From a checkpoint of a small transformer trained on Wikipedia.
Architecture: LayerNorm before each block, rotary positions, tied embeddings, capped logits.
Each number is 128 + 24 x the weight over its row's rms, rounded and kept within 0 to 255. Layers, rows and columns count from 0. Numbers have three digits each. The size before them is the row's rms in percent of the matrix's.

# down: layer 5 MLP down (transposed), 1024x256, rms 0.0707, rows 129-181, columns 128-255
# up: layer 5 MLP up, 1024x256, rms 0.0828, rows 130-181, columns 128-255
down129 109:127138156126128112098119124149107141132127138126126117123152119067149155124125111109134161188096148123165145111114151100155121150109118109123113131178156112126130161074111139146127112130155143113118155151108141098046106080109125128101159103146075168122107140133094123110148141150151124122125162119114121100139116108121123123119117136091141132141120110151136138145090079123140145114120
up130 110:115131106112147124157122134118124118161142130133103141138096129157115119147114138091094150082129122151165112152159103105085111113128111113109105137141153113099127140092099117122123162146148132127183058121113139090112148090145103160133129165099150110132163105163121126142121088163081136153126138132153102108147161153151167142110140118115086124065133108102095150138136101113101157133162
down130 110:134169133128133102054105140094157123160117109141165125121122125141099096136100121127149154133159170121133131104099141111120163143159157157102148147114118095124097101119112137154151150072140139129119095106142125140174165146132105109125103100135125119153133156156137179110189159097129104115138153127164114113125138135127129151102098077096133152129100128173171135125141113141141143181097
up131 090:128141136117151144144112088121095112113169103157111129130167114118164129146159142169162154095131134123163151169135084127177129168131109130098105126113134162098126117100097112135106155157079116118080132127146116102153176146126150127111127167079137136143158109114146109129172123112117163129126130111159131114130102146174137150111161153155050165117106122105143135115092068146132125114129
down131 090:125110155124091113070119137135108157137139135095103094145102134122133110121112162125128069145142128128130128086060146135144152136112135101149136112145125070099118148156107163107114103131157103145112176080126118138096101103165113141135134107157119132133136115144132146188115149150134113152134127145157140155110181076140121128105143114117166115149150113169117153127133144080150078125147
up132 102:152149139118149127151145109126141139085140127103162091146152127074150124086133086125104133075172158112109142112129095143143136150121146092176139130167146161065143105138153130154154139127106110130137149087175108132126141131095112133129115129118137067151112124128093080127116150119098135128074094151112136118116119087105135135096154152112129145140090068138135090110089171113117140119136
down132 100:134141133164098132097113159112132086147155123166097089143124154102119134125129134101124122148134144150153159107088110176103161143094054145080073151085147121107116110076107101117118101121147143095124161129091139109134116125178136140139151138126094130124135092165158180104125139108128145138134111128076136128127155118141138151163119192117121173134117164157078114160112087120129123152148
up133 106:121138169131177099120157151139121152100143141159143134158121122158105123120137140123097189086091093130170115173128069139101099129117148114138150118180164168098174108063087130133135175151127136096100105172123173117185113128157150157167126113120151145130158127103109119145131121132115101122178116107133095095137122138099127125102111121099100134122127133128164117122080089168121136146159
down133 106:099137101144114126096161143162153140150099145123120108165099149096127069162127141097132142151155189112126099127090202169144138124072097125136052178151128138125078112106085139092139098067147126120120139125127121137165153128079115102155145143161147103137135135154124149200129112123149162113136144141096131119130151145096128136137112150183118112103104143127130129102095135128112162122107
up134 095:149146126113116105103118107098182135123097149170172107152117122123069097098119187160085110125137123093105134124119104170107136141143086106159136110132155144100102128087103107120124115141112128111129093118102093116122137123148102146182153123135142140158170120058127110144132117132160156147123149099153124131123117177126121147093154142163090113141147124126145129105132094097102124133120
down134 092:115122099108139149117100135127120115131139136105134111091163073127115149172125112108138158138134108128146136133148139166143147115088090107125133151116132146091117113144133171104158128135139077142115139142101146138116148110124089156127121160118113123132127131142168111120115131187162142118125131129108105084116109104148184128123137125128120083124180101138128130127150146130120166132152
up135 090:183115116163144130109114099077137165124097128159118152162146159115137150170131134131098138109145076153115164106146114101150101169136120112115157118150120156127100160112100141129154095129160146124144150071179115155143118108121126150094142110125134142165118144117113108124101124188103157142133137129095159147124091153128140162160181104181082125122082148104130123140092129091178124099116
down135 094:125187161098120137191129121156102153121163107123140139115109134150120117108113091155141138160116145119156126139112120137124161115103130152083105093093137116105119129129135098137133143135126132162175132126143167112111124116142099138060142110115142143102113144135153153106144123093145106127125150073131113130141198119133090119119095125099130129146132124134157077151137134181103152179159
up136 098:117104120115111122129121134144128144161096116119166120084115167098126132078108122093120150086160125122140106078115114109164151144168119102181103129146148112138116142199118129134159100138126137139138128093134147115108123148083096158124135095152124128149092148103141119139089113144119120148149098147123146145133133153139093122181076156116149128098145096127130155078143138068120133128110
down136 095:142155123068149136133133172151087108142145134124142134154118105155141132165147121117091125154109135097133120126181130121135125094125083105105132152124140112110122112142154124104095163098147131114153115163122092114134152181170156117106137085114142160137163126157081125108146142116117109151121130109104158103169115120143136141132180157115123110143141132152119157136125116126132112128169
up137 110:095111159128120078085127096071121065140132075151137112090163144110092097108133144130147115127120105143124141121149098156131130088097118116153132123129172146112157150141168123150127108109123142107134121096097096112121165144137107171144096109118141110137158128153120104112134135128122123158134092136126099145103140079120173102116128140135129110121103121165130105140087140115106160148115
down137 108:107111137137124138174163140132145127145114123152090109135167142148139116137125126099143114098113110128124117164135144093111126137114099097186124125148159085134127131092113125122165125100091149102135123175093121140115094119105138114120132168114144145110106172133134127086071125117164097114140105108145145122139168123124147158129123072148132141092145135144154084141148142154130119150125
up138 103:113129127102108116115157152133139142150142125099088177098105101123136104142137142116090156115160141120135134099121089115166102117113109100186126086154162193131169119153131123108149119149121106155139094148184152139140114106115139114149114155120124095138149102136142141119087126162142098107158154147136172078127149126107149111125137154150112151123119111088092150130104136122124104091110
down138 102:129106136120125134124124111141134117103100104168076113162107118174157139157152133106140080097190100111085127160124146187107127161090143102135105132171117092130127123116118109153118128077143103137121110113113154156127130149125137146130103125127118110150120112122161154105158102159100128105129153126114147127149157194147134117120126144119148115143082139159079120139146155158106116118106
up139 107:104114112131130101137114126100134154106186141164104153103104136143113097121146081158152153133154136089150143179111104105143098139141122132104123096108134135093165140128139111107138112113163127109141128133131093155139109100150092114138158139101171116116143093122130116168133111108117145088141139142128104118128096171133157085133090146141152144104126151106111109113149153091153127102154
down139 117:108137132125166083099145176100137163145137178107156139124159151157126142151124097090083129131132115134143140132148117111133132136119149103118141137145166143144123136084155073128179149114153120165149062098096125102153154148129151114102097140113125124126142130146127139105089131059181156093109126153108171093111095098096085116116171140140120102099118151142145066096120088140148178183172
up140 076:164130160128088114139133132128131095098117130121131131155132167133123144143111110146160142124115137120116094139157117125123103112153151111167113107081134140071116149130106169159090094116082156078112117163110146135116118109133109154148120093098166120156135136179125120091110116130174130102127075094113061080099175110113113134118124074154151142071124137139160109124106153138092124124132
down140 081:105122128126106117132129087157130109124146096120126148086149109069126147125131159156145088079147093132135165132117123146149160096127118104133123158142088121154147091115151119127159113141129098165122133107135114110116140172107128128163140157127089136124121148089096136100121095110082147125095181157183130156142051159102147114148124184133118152198145124146077136156122135092107139138139
up141 092:164159170126118120123135187090115137145155098150121080126140132103066112153158168123163132092157141130138135166133085095109121132151123112153118104129137157116141139125111103096107130136143114137155146149138138147131091090130120138159069130117074100139130124156154133112098132128127128163143103092165121126130100118127143135117132117134120141079129096139169084096099146120113140114140
down141 089:125139156132129103165101146137121121095092147134125115120152136162131080121093138175122110158132137139084095147130189138136157114140178134121134118109106139154157075132118119137113113113133114131126183121117106095155131133109120107117132121079125113134122168144164157110125163091163125159061116136106126121121156183131153116153071040149158070153147108121133118130138110136146133168129
up142 087:100120107110146131105136139108088137106136087144098114091138121140128134119129108153086142098125199136095165168122115101148101129153126095109145101171159151092076148118118177160131134155098097094116119136161124155124158138120126119125154112084079113190139147140104090168139144153138131103130135129124126158136092121113147136136117124087149129155111103109072173160157159103104116105148
down142 084:138106165150102135141087178115142130154113147118134128145151133148102171129134131101156093174135113129163123108120129111138147106133133130118092129120093133154194121160097126126115102085155100163093107148058137090130127158117170166104109137109134152120119109135119130114150105137089114113151135163134110101150135080133106115135143088160191099131141116135148128161141157130111103123122
up143 102:125150166113138160119183136138138116110094143158146156172115163138111104129092118170112124137145127088105159104177145131114135161110113089141156143160094134148117132135090148100126111151113118100163105111107105144122104104068152140155135113125137124119088076094110124177128121129133149137144106097121108131141091125089147106122162125135084130127116153176112107096129109161135101131112
down143 091:128127128109106147136115174150154129101149117101138116120110122106102153115097131153136079161139131130106106126174127165099141134128116111116095104146144073155079130119121139149107129137135112167122114130136173131125132165133128156124120105142134122099169142181159138063103115141120113138124123089134135126137120087143116123126098086097142122119132117129182136129123105161099133164105
up144 112:118126156112151124084141121089104153134145140132126117101131122108147101135111163120119161104146177116115127118121100114150143089174183113158131130147140139120127130125131097138135145131122135102113159143122144160110128126137142131104136093101117138127156130085117107126067112139129062128111113131135108095161065136149102158151127165090118151140130142115098107167091174112136139116096
down144 126:135117131132097161109132088096117097118125100138202155113127110091147128156141143058128131115150139096093145118082139119141141121160118156136133111133189143129142120158104097145099168102145103100122179162121148112089123074102115161124125130158185107083137099092156135127128140133128153173122110105121107139094136118112145125146147172149135122144119112153119158125127160115155123120147
up145 112:124140128185122154123161114115153149125131092111123124116099100119100139103159121140107173077138089100110136115170101133173101164127146112127172100147132149062149123122082134137116158154151114154187099141090142107135103125148112151105087097148119071122143069092127112112139093130026149153096090083151161125148112126154095140139126164165114161117122137199142118112099128175138119131094
down145 108:122098173131148130145112142113161133155113130126115129123148137151151163141108125131144125122087161127092103122150108133142139115147099158111144118153148126113089142109129154097101105110105092146107141089160157145082093119089188129079149157131141166121155112123146108146128102147148158149125113181094204111121098105127176154109121100107132130170145169103110117137132071093122106133137
up146 099:132122115111122149145113131103127130122127107154092135137136183147139078125059141142115152107110152088148133134122130129152083127136150084134154134143132146124107174115105165160083143116135147143151143139143137174160162112131102145148132133118145195161110131124129137148129109124152129105153184139128140156109098119118140146131163126129166111104112100143158081126113122140102152069100
down146 112:125105194186127151106158094090142157132116137097142088191147115092099151120162146109123177182122155120094115123126102117159140085072103084097144084151111145119108133068161135118128133099148161106089109095097129170129128157138106113116141147118113130154144141150062086132141143137137152169137081138092120128111115108106105155160124157128154134123110158125104120098124102133153122145120
up147 091:085128183124147141171113136123114141162160140089162111099102121099109159109140095147146132157132111130099123123090154147182136095131137123100153134112171126124133119129150126111132143139129105150127129104155121121108162131144079144123111061098138124109131102138121140136107113141097126117109142166141143098106050080129145165127132131106108116128140096136124082162141111106124178111120
down147 095:157123104134131138103105162132124125075145131156108131149129126128139098132105150163170136082139149156131151119150122137120125147088113143135118124159112113138152141151084159115139146118096115087074126129140130135125093156145130125115139162132121144173141127117095132119125112160172140133152103117146169123119146150127092112120105146131102114157138150138122170113097087141140115134107
up148 104:131151179132154150128159153110117146105133113147145141128168135148139094108126107123169167083124152106101155128137096147124172125109163086147134120107140135120154155138102181079144118128165127147144123111124135128154171159131154116154125109099112116125141140140148163127100111103132108119167139112116133122179141146148115126107143143128135120180111094074130199156139141149131093117113
down148 105:121131133124105137123095113124163099126177139143127095131111129113164111112095126137121104140146100147121092141119127106133130124125122161159122084137136116125176086142097093166160120109140153116085181096130120151121085120146098123104099103129142118134154135151130103102122108180169128131131109126143115112158133123154130111136114113178155133081096192111142125099152166163111095129119
up149 090:126099095129109136124136128119134083132118079179104098130129125095110114153107116141117148114142145073143127105140137178087128121124133080163135143138181135115118149122093138108159131173119146143134128103108157157133149113071087149146119118131141161138127128098138117126128129150144167152119143141170133126116117127131111124121150110130122112092100134108137145116134141134111145119093
down149 084:117098140125138091105078125159132128123165166124169158116096085162137142125144119117158131145129107135108142153126086145150137122102139149106156112129101069126142111126165079108114131124167123117123131140172099148096123159148138128098173102136151136102138150172133096098092131175111140103133175155131142116109098094147117145139133129122076117113101116172135114128113160098113079156155
up150 115:103123141152094137111125135128146111142113089098108180135119094094107101096137137137096125108103123129130123131164154159129121159105151109164161073144129162134102137116092135117126117145129179122145087119091106129150094124116113118113147174086147123157143083090162095081120103121098125110129129126167134130147121181115192153120104127147156173101133126146164107146110178127132117122143
down150 116:107154200135151149118125106092145131100123118105123152099103106103099146139150133107139088151117120127093119125059140135125101124143137120170121127133127097100123162173147120138134144121125110111125165085178182127153156151175144100103134114097154137140131109109157067163078140141125159119136109134203112150144128126147097084139099094115109135094138100127128147177143141115111111133156
up151 100:162139178139082106157129124110086112139150110153126168115134120108131075090129065128130146113119163054089132142141112144085117088119120095172131105158147137108191123133141121177141143135103174149134116156065127119097127098118100167126151110094128148122123128102149125137125125150119076118146179112120130162095090172113156125144117163122141090130128111155152091101161135109127133114145
down151 100:144145142095137120127104127153097116128119156146134078105129136079142111146138143132126158159134107109116092139130144149137129080104159088113085148141131125149132101127131128110057090091155085126117162166165119152128109118113090177157177154137111125107148134155118133090118142179095148112140098138076143098168118118125100135145113140089124144122143136110104186133167126100121144150153
up152 115:097107143152139134119125110137136117147121127107153183129103092129102104077091121162121156107112111131090140153142101128090129126095149098111095137146147140099142114100097131112163136125164152119141113161159089131150106096128084128117134168090131140131143095143106128128133118113122128109147119163140115146133129147139166138118154160096140119137140146146135118107139129147096161113116
down152 107:090105133145104105109158131127134160119079131094114142106144087103151118155109124141127146086126148115141116133111128130103130124132143161204113134145094122174178104083136143143131159100141130117154083168095163130211162123084115127091132116131116079115105131140142149116129131153121104116170133143157122106207105110132138138138122087099148136110093138133137124145117117138119140131122
up153 087:130105146118131111147156102143117132122151163175123134131119078123116098119145134127113133141118112143162132133108089148107107174120158138131158134133154103106124096107131114115135125169139097103136151136084118139102164092118122121111120136127115149144175120117148056105131108112141118103124112107119144135158094130132137136118082144143182130127099126145086143186098145131170088161129
down153 090:108131121126116113089129155092135153101142120048118113116148149183134143131112082121109135139129136111155143170155119122131108103143127116083146122095088142114127151183106124127112173109122133126116133116143127093117106135147141147125129084141117128146110091158138144113119182180155131133123117176139104124120138139146117109095163147159129091120156134131158138106139138147174106098136
up154 107:145102203180121140143139192111126135119167156127143135089125067109137118069165124137136139088158083131126139102105116129101113075144139145135126119139150142104153075105090089102126119140135134125167130102089131119106094076117113079141138136131127155121129104135143117147135123124097127081143142098170108113093130134127126110138119127105130135160129151147131144102129129106147135130087
down154 103:156094106173108144116140123160139138127135141155135161102120178122161113097154104107137087132176098127116103094120184147135137140140156141117117085105102135119129133113135059138097145106125120130146108148136080096113110127100134157141165172135140111133159125122100092189120145120141183126139137097081081124105126141092139079133099145132101115106121120112112143157101179129105122109156
up155 108:102153167091091121109143118095101106106149110142127115075131090109144135134161114129127135106132164108077135137172128128125134102146151134136130096169142175171102141114083114122135129129149106093147097141122150114163132132163117138119097099080175104159135110126063144143142137136147099105162110081127125127111117119121138098115123153109130152145105123142095094156141134133096140113088
down155 108:121129143131131112151110094116131154157142121115131146122121162134107128123113136155130126150122131122161098158132132133157159139124113147096136151120104112107094077135156148135105158140169133143114145143099138094145143105161114123094096143160162138174146119098135152123169114117098150139140130156134165136163114123158096127128116113120141067096084125141146141120118114135172078118123
up156 078:146142085122183096138142128136091146110113136167155110162135157092137148142123127160104111132130101114127098154120127128142124144108147068108170136131091106087142153139124133153154089127130131096082133087169134132149148127140127161170130094148156132183133153140117125132108101148168110081112119134108152123108142118143121137139120121154152163114085113092093107105126144161130120114152
down156 084:145089106114121167149166114147126105119131129078094126128132094114147142162093115134137121097103124100138162135115141136149167141120120118133160114148121118183141127115137097105109146123152116181099119146120153088137100145107142120133117147138083154124120103118120110119127133157107134146105151168116138149115092162107082100098112165099151179131102175120104125144116105102140149128150
up157 092:082086113133085087074158155088105125120133103111103127104129164161157125141144088134100126134117168137109191089131122097123167112141161098100126139134097101113108183129096183129139124155111133133098170104118188130113134114135149150153105087122107124136087122120149117092118128150084109156122158127130112121139157136114155104123115123118136154090149156103131153106106138102135139152103
down157 085:174132114163129119130081113119131083118120125171132124154154094122088133111124185145128127124141138119156104157107132136135099168091091137107136121116137161096122127165114116155089106135122088088159139143122139122122114165133123155108154129118120119150154141133122112166124100079144121094110096137131124158129139122108108112111143159124169121149097085150109095142117108119108095154123
up158 098:166136151123126116127121139115118164134167163115146129095129159108112109140109111157111157109104151154119101128150119122087122083142161145169154136132149145105158118116126133169105133141140140105118150111140131116133152105135142125110129106100136048153130099116150152074086137105124102119140175105147086129108097164141123132122144154145138152114126121118125179103096158144144183121124
down158 094:143084118129068103128138137121125150132127134143133117152127131121152167148177183130138118084155129146111119119154112134145112121116137112137151126073146160169112123084145108135150126116102128145128130152117116088132128118128149091141103193166128136093093098100135128162131148185143136154127092096120102179140139110131137159125112189130130103119103102112110126147179111099083105127104
up159 107:112138147122186126109127136103092102092141137146134112093141115108114134148163107151130154135101104132097126132133105134133109124163135095111136149113132152114103140132085154147148131120137073111136129082146094139152148127107103136085091074100121130158147105124094116144108127114129129143118147116103171174084114123161139115130116148151110151152101122117144111133139119124109116086107
down159 101:169127127086118088150132112127093142153104134151132127148099140160163125095137128100123137118151206139128150122128152149075108167172154156124148170129148093153106115184122158089159095150118105167164129100121113111119160132160145101163096108089087130093133125145121118144137091150126101123106105096121115148169123139150137134143100116090146111130109125065104101108140146133131120136125
up160 104:141109113147086118132139118112086147118124132123136155124101080134105118146120129179143114150115103155099143106102126172161119132101152158150165158088196135128087125125137146112133098174163134150107138128133113110119132124139084116128113147112196082127126095104113142170140115129128146145118174135107089120106108120139146098113128148106186150127113108089084134153122147139118150114112
down160 122:122140108121102114157140100141128127113128172146139125103143156066150133121134139181161151124151141118126079129180126117132141151099164157116140162144097109142137142125071120135130133162139078113138128127161174076102156129154136137131084146105127095152159144150091163137127108134091151114084153131114160128130143095182128090148138135113144109125121095092110162165128101147118135151130
up161 111:156096107105154097122140119118102142121090082105150212126167131078170119110097114139162108130167095128134138119158137129131141133102130125151107122127090147091142133166102161109162135144133121146103092099158180094125125114108128148148167128143113138115126133156142131146133095120118134121117104115146144150096175153112095119139145148138088153133087118132141102145110141148138121142126
down161 101:148130129064156107153169092156132103157149087111122154115143147161149084083124133102115133120157126150102117114157106114144113129120100135153133131098080039151123146195147123166123126117095110137137077105146159130119139148162097122175113138168133158115152148169164120116121131119104128122111108105122161121100150105094168165117102089172100121101098102095127127138143128133089154113148
up162 105:117091137156155089133141130129119121099160137131109124164146096084146127135144132142147124116179096102108145127152127139130117125091113121140130133096137151085189121136144156134168112116089138133150134143111109134161107123149140138166139158115109098182166160136163117135144111116150163134141114121130171163080136152133139115127115162135142118153107170139102075136150149109148112134128
down162 095:149148141112173129145107113123123121137139123146126122093106147134125170095171119108108170128124126099154095138112136137132134144159174143118117117126164109107120103100119122134140180140140140109115150126102123111155120126158122125105095089105114158118128126111106110078118146157140084139083143124134148126145118162168129163159187132115195152137183187146148145146132123120142108169129
up163 107:142169146179114116152153157147155150142107137127173077131115112185093123103085137184118147113109084147122135118087125132127114127130122114112156147167116155115101143148137134150117130114123147130150124086112145134114097105105133148131102133075125081134138074141141125160126126116105132166103109095152086151120125140098143168096118139108135107140118147147147108117135140165159176121178
down163 099:110109155159083184127121133142103128095136102129124130135113139187120180122092149175135121152172135120168127120139152150135144129163115057113121141117144145178116089114129161104115094134125113148098123142118159170147154103125138142100122151141124165163122100132119098136097123153107108122114114136157092115144124151119056127154127085141125109106111114063150132081152104091148171151105
up164 106:152077116120166133152145138164150165095175112144107090125123189186128108176137150142177142102126146134123133146120101147111090091165145132102124103130135142142133176124104140122144143161118093088142104131126150147157098137081128155136117129093099177132091117145136130117123106126118138148161136109132156148113152162148111111153134131120120141104110094110125160126086132104133130089161
down164 114:143126162107126143091111162120141105120096156174101087179115133097106117132138126075107130117144122104139127110148124116118114140094132138103140150124105121133096104121175163144155070106140167130104126102096143132115143073135118152168140151134106155130097117121125132123092111144106140142146114126145135166119131113176108093119136152098144149107146156126171138149101130179115106093152
up165 086:120141137125117130120124177118123141139162116122134089084100113138154113117139129139122069127130154113127131113152140133160162143137139153139156127162129124094093168084080142126113116138129124120136136174140111151152100091083142110121114120102122174136110129136147162119130151186148141113131150097138133138170100114128169142101108107084150121150143158130108141097094130079072133096060
down165 086:120125085141123160138113094152141147153114145110131118124104118138115093128144158110111151148161107162094111157138106093133100137117111139128088123115108150085136150157142158151150121139125126102112131129110135085151143141150124156108169182091114116126118160139113106148188107104098090111186106161113120117159136138130116118140109119192156137109126150154109094127189119155113123117157
up166 106:135119172108153150144110120116128143135154144160138103139139156086126105128102089121123151091107132099137126133123114108104106133097144100123097158102102167101126074112180124129107125161118104104186123126108123167128126092112105165131114141125115153143120103137137124119123087120123109090142089112167118074120133109148139163083092142078104177139091162132175101102115144115170138137123
down166 105:117103096076130139102128087116137120178158126117123151136129155153124168189125132131156108117145080121103112152211119115171143138135185111103086159127160123152094101145145130113100119078106110115147110132129125128152137120168170132098103137151129155115107126129131135117122127105144141144145111095131123146107125160140121177117143145166137124156109111150118171119098102116134131102101
up167 087:149132118115201138087157155103179135119114112155144146159105087143105122105127124099101124159126148089127092173142058136114105132113142100139160118105117125115147135120136138107120109145160092183134142119128132174202136131161146147139121123138144125067096148135122150111155132143127130119147127100134160143117090106098095122117142146143155130143182152139109123116135151117106131133161
down167 090:119159148128162126162122113114122090109144104104139099128147095155108148123113109096136171148129151156060145132144120173132159114145069130133128160112127134140143138148121097111113195134125133134140099139133093124101159127123135132133116119094127148111111072121170112132150121139157129105096146137110129143115099124161125148120124179138099129160131153100129140069133154107132147129100
up168 106:159115123129174113104134119078123131088141122146096089153102116076168080108134138079117155123169100122098111110151122138119125093140122118142151151142144175113167097102131101096103116168156138126089125143102138124157120105108141139105099155124120119127129125122118087135135122146120128120151123143157098140104145118153112178150132121138113130172124115093129093121099114112123145103119
down168 106:146132123096147118076124148137125163166118117106132162120130129129126130136091088119139164131122139155135142107140145159100153115098173121112148121145109087107111131131138140145162104135109116123153138139151101137103130184144120152087149126139134138123139130150164153161162150130110113154107118134143125108077110130114155081145155134156133107140191112144106152108090149164154142122143
up169 104:150132135135130138110134114125133115082136126145112106174153181118129087128107084128138113125119106113116105141160140170153123123113131108132155113167151097116108153138147137124146094116150118096137146154099103119110153133085108094152125123135162060132130166113116122090160127136167144129102122101064167159135132152127141085109128117126122132145119078114090104085124156084096175142136
down169 108:173122115104128171097153087121124163126114139142128134098086115123129093120162124082081146143133143116099106120131105111168195144163114187127115120111153118105168137118086133124144127110131127067154136158125110112178103156128146115123124137101132107129149145136140162137097165150150116133145145107120103119120131092160126150122089117154140110139118132126128069139152110108114200103146
up170 084:141108151128169121152128146130094095136178119142159131108135071120141142117136136153109151114130115129113177125186135113140168113182122114079148102136151138153170133124118132108148147134121117083164098156131158130110092122136121112129133139085128141113120086097089112150079120198130132130114105141147167135103077154122120107142152112137120159099090146103116148098131121127130108100112
down170 091:090124121111123141151115125135116143123090100092127126137132171137151151120167100089153145151119168170170116120095120162124135145098155127157134165100104121066138112122152096151068168135145067138118125138140112136142138133115126126122119100174130131131128172146119116137148130092155131130153113134136140125141134158137079149054120112130084144150134133139140101106129124132137169147159
up171 093:183122146107115123090166120119106136117102133146144166152133136121131112123159097136133084166154153141103124154153122137087141112145125103136130129157135137136125133123125133164148103132102129050090125140104088160126123103098133141192130163091137140144104119178135139161118142135106127122152110106121120112126154133119159123084150131106140135130153125097090081115135150135102166095104
down171 094:110149103141121146103117159103148147103162120119151150120100118141139155152105120110129129099134095110143126098115097151154102099096096097124101089149179168128134108121169158143112129116188120122161163088135088122122164149157157132135131117163143109148142153080146135159063135123101150163137116123097119145165147123097139114140138139115133119095167138111136134132121135151127097093117
up172 114:129094150131118130103132128126104106132134099142121090111144120127090114127148086165167123141162115116173163179123109156138122149108139132149105176148172150146177093135100121102124134115118109137152085123101142136114131074144119095146140117090092142144119116152155130112128128112110168095162120109119143157080107149154129126095134129112084135142158107148119115099142148172134132142139
down172 109:152120127122102118072136128135110078122118122101091161122117111121110151115133103136151144139162091152110106129085131112157121127124127119169159151183153129157148094137126158140100152104139150134131121105137147106140146151142128148134113190107112136107142161124102147127117167130101126173129100112131133165165151098132094112137108084140099126149138087145137127185102123119163112118124
up173 119:161142133167133136117141174083118122146062106130159084135154133116080127125111136177141126124135080118113136116097107146139106155127144098149146113173146137126144120120086157130158130147167123140129130151060152136139098105118078120154152086121107099147123112117141140123130131112108124113113133069107161134130109132121177102071111118108081170131107109140123112117107131161123124152145
down173 126:155131108146114136113129116119116130097139140142146161156098105114126132122152144087148145124139077161142117125125137178135095130152119135158109138167123157190138098147097111143102129123123140105128160142143138119122110082134131114156120126112139127115136126133121081174143129125156127094134121118133154092117124127073124147082111094135126125105098128115114164110107134094155129166173
up174 107:156114146110128156145092134127113084133114116121113133090133108104121091123127140141152130125169146161151117108100119146143189101139109131165111146143119130109169128119177154142130103123107107139133154169146118173123148084111129120118164133105146138135092105158128129098095129128160111127137168111152115106137110098139166168149125095100105138174111103086133157102107104102069174108139
down174 102:126105107116087143174100112116148116086146122147092117148122090104121129134125102135108118116147126138114121135147121136120140137166096179141162140100129161114165172140118133146106087131171151175156143118187135187172143131125138127140133108124144084119160150146114075165123161128126147129137112100146161134175091144169117080120142130099141116113122111165140150155140125119108113147107
up175 076:139150119126118128132071161132114134114175132148144171123114109109109130125116120089133111128137105146160119125099106099134137130107136129105090159146092127139126129144125116120139170155164074145177118110146089159117146131140151133148102114106095105097131158149131140131108125124085096103164125132122168078141126123179146130127100130100124117103132122151145094125140141143156106111159
down175 081:089157111119150148115132112138145109110100122089120114086103117111109141143129130152131141095097161133103148091112151147107173120146132146142140129150130117148121110108127158103088124138129144150116130166100137070108111118085141148112133142098142179165096103087112098151141150134118126159089150155102112172113112141141117132110133182137117163160102149092142154101098125112141162154099
up176 113:112153097136109110161142164094131131152117116147123098120130104139109124129128156110127101086145132108126154109119152152105147122082122111145132133120206159132141146107127125115157131125097101121147152110125149127137110122096125126134109177112139144157165085120148062176119100091095123147099126130158111139088099141141131151090113129117107120147127096124072149103154114133165118142142
down176 116:103137167167166119108131130102149130111135116143174147143123127186097150135126118108139117145129148107105173106137108103132150154133086111111139104168127182141096092160145121098123108161069116138149102126138045183161153123108147141112134095098153087148145137145146124119155161128143110152089123113149081163107150137115136087122092126108154127164126141133134124110148116111115142093130
up177 074:158099150135113106155110122085140112144167122151126100097133132135125088132133127101130137121127158138129084145066105136134114131153133129115100118140139154180094105149153128141136123146103167122124154121145099124133120104155123133159127097086136102154089100127133121126128134118162111110188124123115089147109108131123132130152105106140111130129108091118165115105135132122114169100147
down177 085:113139138097175141157159126163111147132130095141164152100162105161130165121119110161101107146150149112110177094169141146145163103143102138173122135158143089085094122124141152104170143147172070130148131160106153129114126135095111157119127141122088133074138165087130171134172141091132111163118140125115134137151102151091124099151109168101125172127123133151102104139171151129142123098100
up178 085:129099093144158142127126135124066125109113085129079119100139152135145131090158119153101099120175149099111149133125159149149140125103162134164157126084134141104114123130108127139099127108106170121089147152135181155162115129093126118175109138109120132135133122124109110140136114157156099121163137126115113175155133119146113111106121129143149122136152135108127105127109090143140134077165
down178 088:124113131110093160154123137137173096135159157096104126122127104122158105185117124113149117133112144144166148164103095106138152103111161131121118123146144147121159138127163115136154150123139098146161119142131120174101154103108150137086150131122119115088086118152112163152131170159144122093115161133187127152127121138121168151130122116127152131109135096107100108130102161116113127097067
up179 091:164091132138164132145119154099125136140111135131141083140131150139154118131087110139132116121128092091134134051120141154127085091129128107113184130154141107110109128132072154166142071147137090117105131122154114133124104129124149147146106134114162117126122142125128137173127107141154090087133160133119079110108166109117122148136158136129093094144140096159091086159122133141119112123114
down179 093:125110090166118154141152148118124111123112144127146149113121069128132162146121132151131109135130128166091106145131067144161128144098108105086082072127130161110137164122154107121131140128112190120106070121099150132127152114142154142090146144143157132111168146188118134131148175145139145144132101137133161128149114143124145134147109136138162152131126139107136157116102152131121128148119
up180 102:125123114135117112116103120117117124117115090146119136109105154178140120166131100106132136116165133141138162127171126148132106102121141139117111097116123144095130186144135151153118163163194093123136110123172109145106095119123151136123108137140134161143096128193136133148146118129100104105105101135111158128091118162146169089175137172127114153128158115110082103129141124094139150103156
down180 101:084109138111164141147098122128078110144135162111162157102131131170077121143161127138095104191132093182111134116133129099132128137192131107088140145148178115146153140130142147116090108145116143115168064110125126136167111142118105142100111121105116134121117124125116125134101100159133107108111120143140162095128160164117141155128130089156163161150164094159134172143158141104128117113129
up181 101:114149147128150090172139121092125104152133119119130161149124153132154091096087095143085177122175137088170120137142140105092121104131143127154121176109114132142161095144123131119120167084125141160089137083091125173158149161126158171142119148129123159135048131135117114111150137149148131105163134099176146127104106118115153121113141118121102146102125123164123086108163127147125119113144
down181 093:124158175139144117128110118120168182076147158120102142128049135175144162142157128146099122152098172098075126113110149113097128113191143100099116137137082111100102131102116139068137110116081139130100147138157126112069116171121165123156158130172138123139163154146156100126148120148145137131090153124108140098091111129122104120135105063141093128170139116139130115098101118118133141172105